Weights of a small transformer language model.
Size: 13 layers, width 256, 4 heads of 64 (1 for keys and values), MLP 704 SwiGLU, vocabulary 3257, 10.9M parameters.
Each number is 500 + 40 x the weight over its row's rms, rounded and kept within 0 to 999. Layers, rows and columns count from 0. Numbers have three digits each. The size before them is the row's rms in percent of the matrix's.

# layer 7 MLP up, 704x256, rms 0.0938, rows 68-84, columns 0-127
108:482505485457544488464511472499434476476476535556467464529536402511437540539480556503541493486520457546476472479489509511464450472501487452437568485541522466486466428464521507451467482443490451479486490546554506520589515508524557516432484495491586457550511478535418437458489496467571486561546535503519454480426523488488450548466500493582501543433578525498510523456527546445500480466461
102:497554496465487538557561512543546508465501532485587522534530502507521522418541467475494490521517550411481565467481504527429499492483477464498509460488457508464554566442482514480442420522530535522485475534556548515527550404497449480460514445565489511464518531545551499529482512535488511466450475442512508484476479480408536562494463546487498504469516470433555498535482578532439562526556
100:629525479512553456459554556459539495501487503524532497466529465504559547434552433584469517497476453482495524619522510488454492460495465502487481570500533510453479513540503449433530457520530429424478453484488464463504508388509581435499509477531475546499534519423466468501468524429533515543456538467467514365519484479466459532492481552478433511514444491503568519558435548508473508497492
093:537497561542482480519513465474472510487401493549453544521436489513496565457458563435460404494494562448438495532537544393592392514545554449435429460586476511536508533503497538448538505495518483494528505519490499506518535478497453565467544446437494471496484539501452489566572449455491469527534409482557481511483498447492490456521528468532450475466451510536548506480544457527509474489524
106:577526485506469455498436522476481475471514513536482519558502463571461570530513597478566468540460478490494506536472497541464513472532481456495519515526433495576479473485549509534479521493510439438410444543499523481603548495478497486545493483510468474570503500480477456558453473469537424471486499468516461477511521477439499478560533488510531473490502550536431583467456483442516440473491
100:511499525519453502545464513487482536502510468522555453492486500529547553473482467527529494500442518560494502523506517435528436538487458482564410544438518458455521471555488558490479466532503503479451528537433562459523533482412476533458501496526468498535435517527492490494514404493472497518539492489411540522515444486443509565487491486492520484504565536503479528484465525576489516515471
099:471544468443522539521442477529497503499531545497418515448541471478491431535496537417476489438481515471458528532527477509432544499453532446481538498493479504461514531437559481549515558470499517405526522585510532504457463510539558545560524504488501472442461487558528530475464488505502544536467588406482548492583482545467485420547511454458543515499597481408472494571550545523438481552481
101:511484453483534513504490503482426493465526485525500508520500357450529537585448469436453548475489506507586456513541499489562544478547558442477538494463495537510483557447470541461555536530473503435480588517578486527543549460511488448514456523513527475517466518531533546587523514523593583573587505441529480466442478513520496498435573508500503487492495529460528478552542551430569557526539
102:512508493521498506568492494527499497481531477527488530506437456486464487522576539469534485452509469573545465515440468500507480504601573524467533501577478447462487476537468494456524437485502450538515525478531528538421526551530537527496414461472487495541503553524479515465459532478560548539476431538479545524498500502549506484435465535494475492496512489544436469445555550504489514462508
102:511535524513432579497525535574518544450447557529460504471500493471498435441540525504432571453477539514514489542434495471481526477512437507544561515529429427523452494453525442560544517486484556508515414469445506446536489573493496512522463505515487515509438486439522442555478531481436473418495495512581460515453446540495453482553424477505509475503525554560521507490425472527563484467510
110:495444497544530437490518435412412464430486448522518491450525484596468558452479508520482425489495578487512510479533499508519538450552581482567535508534549517495465488479435579494478485494470525556518521457498506492483483484484428509524477492450518527468448519493548506512491457558532522502422509429410470513538484493448531469576463484509580517460582487454535486485530477465449491545494
097:423460555490425521515531509485484522451562462498484488558474547510500514499527478479506504539497512532535544502461532448555523458535445422484450460481554491534529498494475529481507520546547506501501517570529477496554563445446544500572462550534416533570497541538513464531476542504527510560586469477471620487448435501533530525474550470502513461480520493521555538481446556505486512508484
094:525482490474526492515512551507458547520481564561549519522534524513557439472537495505535525571570520487444463491507448531540470472509454454466515449533457489538563469541434500495531519578479523558492553493464490496592483495460517428471492536544534572496580521604575445505497468532514552437413526475492505524525500520540546496510506445510458472493521518512429422514524509447527468473481
112:547563540523468491498529513514454503501504589539487572435522551547471528486436474487540487496534470478485499511499507576485533491494518481446531487496506471543545432486497499423433511525531464532413484469464476454539528493494458465446459562566547436543515482505465560419441509525439572496495541507584446487463541515485456551512463504492523589533533501523444472482477523496492492430522
104:439547500455523537504484490525542449516570514532481470540515518401524505518404528448530419517458467557538536562433502529467491486490516467420591523491525546563476514561515497456531503474486542528512553438526484473496522498493523546521519515477467538511548528548537498540464507499478507449438527540381376523434418524493548478447447499466541508473489528587483463556489516467432471514501
107:496503498493476498519499500493475538458457488474545485522514514484510506417518497477543589510545472521536545474494528518545503579525436470479491421490504505566484526492504455513534449562479561493436497534512461508543555481409538553521491487489412484536533474504490523450564476506521470482486566451444459513480576548463487520418529491525536456529457530452437486438499532475536464476506
099:456504523555477517491475528538521494535458455449440519536445506521479531506505499536556556508522532551536495508559503447575414545512465474501478507426419488517481529496411453566421523486492450577468509492504498430503463460479566491451486472540460521472474551530483458488534479465440489504498514481510559551465513504503515497406520497482551447500531449536433508488501546473503457472459
# layer 7 MLP down (transposed), 704x256, rms 0.0895, rows 68-84, columns 0-127
107:452554551558540450466500494555544481448510385533449488503539518483523513510482541454483442482498446467492520492578479518475507506514494485489557545520470462500524463442504522429525551494529474530469512463598482486507498534433532507457456541471527492506506464475554527525488524457412520499446429510499552525442535487549418549521500461516518539557495442459513564511496464451468454426426
104:493519538457460532458422500533539479487486555505527508506488506493490475468472526520593557465470513437493503467458471512461491470525473409488511485512470518528414526507469460479560501482578519522435460515531491512512517510531533488511540480519597483505544490495514535474438443534481515586510495521572575504501508481519499430378503538551397497557407490521509534494466502484549484502459
095:400482550401518480497485485605552574538489517535553519441447441413493468414491546562503506518573623428455535456508511625525548448561465509543457441522485547518565539520537408464441524507471519539545543534515521499485489528558458530516525509560529535494442467505468527473488574596494509483546459487491502510473483452483520466519451537466478452453448493466503485533459482548551536537519
096:493497524452507484501487540538563524569470522497578567582537523516468470508516561555397579522523398523463550538475471556446629473455445556541479564444506499531430495536506490526512539490531476461594484518546510476547475461544521448476547518489457516464502518484503516472429580564455502467488575515488476479544501470541591551498448525525479497483524476404462538520455511423444516450513
090:474513525534543541485590528471481490518500450447552591432478517511512486523487530522471502523487553560538505518566476491433531437475474469525499524441445530511531507527426468505517529501472452531508508486554526486463470471458441450466510434536563485485462467530535532563485500442432564483447554553473505583483483402547531502484484539562510568469508505520543554519496536403503562542445
100:518509504484483454503467553520555444539535567489475486491468444514469500539444522456393520336507531508456558505494443495470575444546497572456575451511534529515520482456487471465457442503542490479480585510548530464457501454518532516485539486553525516517486480475506466458517557474583495429513529476505481477440490547494455490451498489516503540552508532527511457454503493434448496523499
102:511444443501579582440460468480504453512508542529546563558473534476475429491462531445462471522496481424523496407544523479469509469533538546503557474554535407506492536482528473556473449523543554500488525517511496526487548483431483510479600519440492512482491519523578444552460500496524509616515450518514488561520501504461532492461498601473545530522431457492485563516542468447491505463490
106:500545471496491459481567473483523543478491654461561522441545471564552558488494476515548539493507503565451516554526546574413470576548468488490463474504468545465534469491474432485531569477506466463421484434507490550523487460507515477537478474504465537425555480473540481544528530467474538467503508517488483525482474498543514490479479435465547465501515457570512506522497494523477524455466
102:550453537488490468494494478494525462487551460523420522509410498510494469496503511578458476521494527489491512570460520502447503438487552532411457491412484537551510483582532487503477520518484401441482452491515428439568555547547541479413482525541513509473492456540471540426496510457476504405413451482457520499525556524420446499497478490500516557437503486421494480464496504559440472555506
101:579478498532484491545426456445558496525505521527457468424467557516456651518560523560450518428478435478509469507499529450543511544508566507572431492428512508495434561436479438492485535525450483500505441480452520470471502562500522522433528502482563443510474502503548513522514482413524468469512460433476528434497520502511496482519525539574490581503491549531524490557481512551517506520499
107:563490486502451541442439497502513509495430499493478497562555520515378555448505472577528495465495509525561453400501545513503465473478549486530505509531468475448471495481516471502478564531504437542507454438523480505559502463465443458513552510500450523487471431491513575452478472545569542493521565374529467501528454469498500465520477509482447570435454428506556541515482501440496493538521
101:492489467492483541484470533506524527475425422587534473530493555463465530421455456540548458541472446522500495496555474464490544473477531533555501491467461499519526517437524438458488452479543507524520490487486502459530489511499588507443472566505483512476491451467509503523551431547541432525550499530495510477574511519461515488550546515525527505460555518464465508486480489457513487473543
094:529525513525438531487452459439476453562485555525435519544509482474487496450548471457479502424517507564511523492502489508389525509576521487480513498431568533508465543482573470435517516522446514461490455514549542479468540496548480570428462509436456502549496478514480488510533494494453525483551526527561441514480470565493532581463496472452527490541522485546494432460492501536417469474516
110:453528506533500539546567390541500474475536462515489458482548550500513468466540512560536486533446453493502483552456532514566481520488486528520532549461507463493535493456520470451519525496489524487472457459480568483557531480475496426604477499487510554499516514530501591494464516484448444527596505493523470471490504423476479457553555477510574460494461431446553533513573495469419491457486
101:465510431568454523449542575436523574471543488497466533508498543540514484497525541499514454510466516515426448507491500475504513548505515503529562503496445487572584546435482538462510525476551569565467527496532534459429463485477493597468486459494514473504506524517503546499490494525522465493465548469510573507513488466572444527554504497552494465512516405492480500468411472553429466486483
108:493481560398496460394535458579495532510539441459492557499458564477493529531500574503505459521551433555514469474479449482557493541470504456524484458468535567485501454479433457558507533499486497449481482496515518459466434506487477400513428522520540381498597505497560494530535451514524476565476491510490538523495516444569433510527477541444553555473517544454528473518475548485501493505481
102:524596501498460489525544500450521494499497537500483518507524485511504466546500454505576553524492491514441520468456560530442520535503544514528453538524505503438561451482485499535467531525492528478540489521500422492579552466496471591491540532548535423488477455506527418620518510524597498516524559587526477534522505476466505541484501452521431476536550458481467525585473496506594474507502
# layer 7 MLP gate, 704x256, rms 0.0903, rows 69-85, columns 0-127
105:508530576570344510567500475491492455488558537476507507486524506535440467461508500436511536544480559492490473508453527483549545500532474443577504460465466479539534556511474390533515547569454523500437472495507475482507431471514502424498551489517432478495484545550506528484504512444496565556528454464434461483574440485571503482486440563489509496445511559504535510532489493512475471513500
100:533576449436449468462481431519497468455529507474490438484573524560536510477484537502488557510511497474567500495437569551503530468466538458572577558551551481501449492465492478513484473472524450446497490484539496456540543515564524498525557481592450522498549507517509484471483447442553505509428483533498512463431478464436459507490493530454476503566552506415485557420506570480493487584542
097:400516483534526502511494514523469458487515404582505519544554495516517447497521547511489487540482512430481435430464534451493561546473481467480467476473449580451501475495447593509506489630459481506553468466453492539549513529478537452499462535497512510484522447474551501577451512497496489468486523524542579439512502537502503519542533442454565545452530511478514462491470557490523517480472
097:481487508476527554507593538464503473528449443454590541520519485478479505503539462500514578490513476497530441522534474461496459450435461522564472493429518550425476516493487495459453518497569497515593526536525563476523467447534448508439478550511559482470463440508488512542478502476460546502459451648443507570588471475503493552505452569505457450512499555507529524441519551509515501466405
104:539482526473532477483557509468484440537510504466496490520521470549462370504522475425474576481501498569489519476447517523479511502497443556513463445444476481483449448482573460534450580553516553507578514517453490525510546496488425509535510465508578467497589493481519486518414421555526455493484489455470450492507451526468485471503580460457421480488478574504515538498453521518542451512522
099:540475502523474511428510547465405495476536513490486539439476451504512442541544518508495502428548525576499536536518482512540513525496516467544536541512497432481496517544478518464509480430537484575507459524462485438535435478505516518436424484509463455547495535432453500500527581470510495437503483452496500455464541463513523468513581510503489486480561478476535578563461448537464503473491
101:548478426502546488502527517496479571515410479502504507515529479490473457495507491499516486501513467533559527523462484483459536529484532523464521536428553558444529493487540509520478458461446481491527443441560536563534477476511543564494448499560484508504527500500552490530531488454492480479547523477469418461497572527555455486485477461425489450520555572527545474504392413570467493478467
100:486484509472541477482453595488569486501482543528469470462471542533468476574492459426440511498458497531449545453514537461474476546521514557546566464594419449480454515617479523507517560486514515509510456466409456508480541547500426541471511538496444444447473483505578526466508460520494524529486453499432463530532529512541568516479490564525516481536483550520520448491536482508535524524531
101:533517537523446596544425458459406423491588504524494452562499493517450528505487578476462486521393486535558538524511451514496455507526555444507524486449478547532486479486500525517511490511542553505532547538497544506430456491505572434497460498522485474487562523483475479563495507579454450450482551432549515408444543563510496493512523562527498509473505460539482484518559522544572486497488
106:441496467517531463558508537514453509529478506464517498387470479511478432478500535497530541482489500497526444502522476508470545539515449449564540466495482498458506473577528514449430546544426510507526431437425534553528483602490450505491496459504487531494528430437533452446515508481412441583490534508485509552534395531465486479452524475519445506518456532533485528490499547457473502456479
100:471488467531458515555436516527491511502456578481520529430470464530600490490509470569479498472526424513463527453525500453527526565531487576527522513505583476459509527555502547545462472529503508504494448499429465527501465454485422493438504457411500518513476486521445498548480433546448501509449524485455503505477478423539487608508483570521477513547507503530558470509522537490545511491511
096:524546484509546448478525511521504497486462477479479491508524445429523487574494447451462565532513502492528440492556585535480511484485554563535451540559407489433480464488561486550480508412530608503455480560492537444408496443523531459540518496519540457503558475500427459495496527520562492526529404471551477508514490432465530419522496528498448489491427550484458466467500533520530508596486
104:523494508479452486477434460450543415527502500484480519486496442486483509503486530513518532424515478431449531512523538473466526455530562473444509480527535545493505485530388479480508453495535592571477454511507477553471473495618502421464464524511435467582548517449501594510501471502504514531463495513487504439438506494459511481515460505469426464484498475498497598496521486557587501510502
104:514469488491470527558506488508529445460437533514534452509509492511513514452420490470589461501452430542499568553445495512502523520458502462477457488531451466478529500591499571594512538547468495455480502452498490504529524434484421553549487573552535497506455502444517446550475465511514546495498505545449441502466442517437475462404573522492550500497526568521530523516516629446563562516573
103:541485444500508560544506495500405499498532516471524522471465467512460515538436496487577433493469489512441460482453493556512518489526473546506500486514461534503503460490491527442516452504553543430514466522448510470435501571530415487503482472507558512531498470521502468532586579461482455542471466526492461541442511471486429496436511491494534502574539517435535468487538476458421507480549
103:497558472558477466468481514503559493477555532502551500513553415538486470539484491524549580430554502565532510502453481549547440459461505483547536450368544492490523597514476449620553511483577478529563486473538548495521522462465544487492477497432465523485567392525472468508464489519485469504516459559478518485477534512441530570443493534473512447587555433512447461547543585451450495500479
093:467427522476507571437521577532454502489464548529554509469478565506475497502512500510538453471523555500423519448514501588557470485462509471497415527461467494512582539528534567542481483491418531483511487510471478405510486567488516481453462564379488437565510508589542483472548498521529498495548456522527529493553552529542467558524483545477510480564464437502547459493449491537476442457466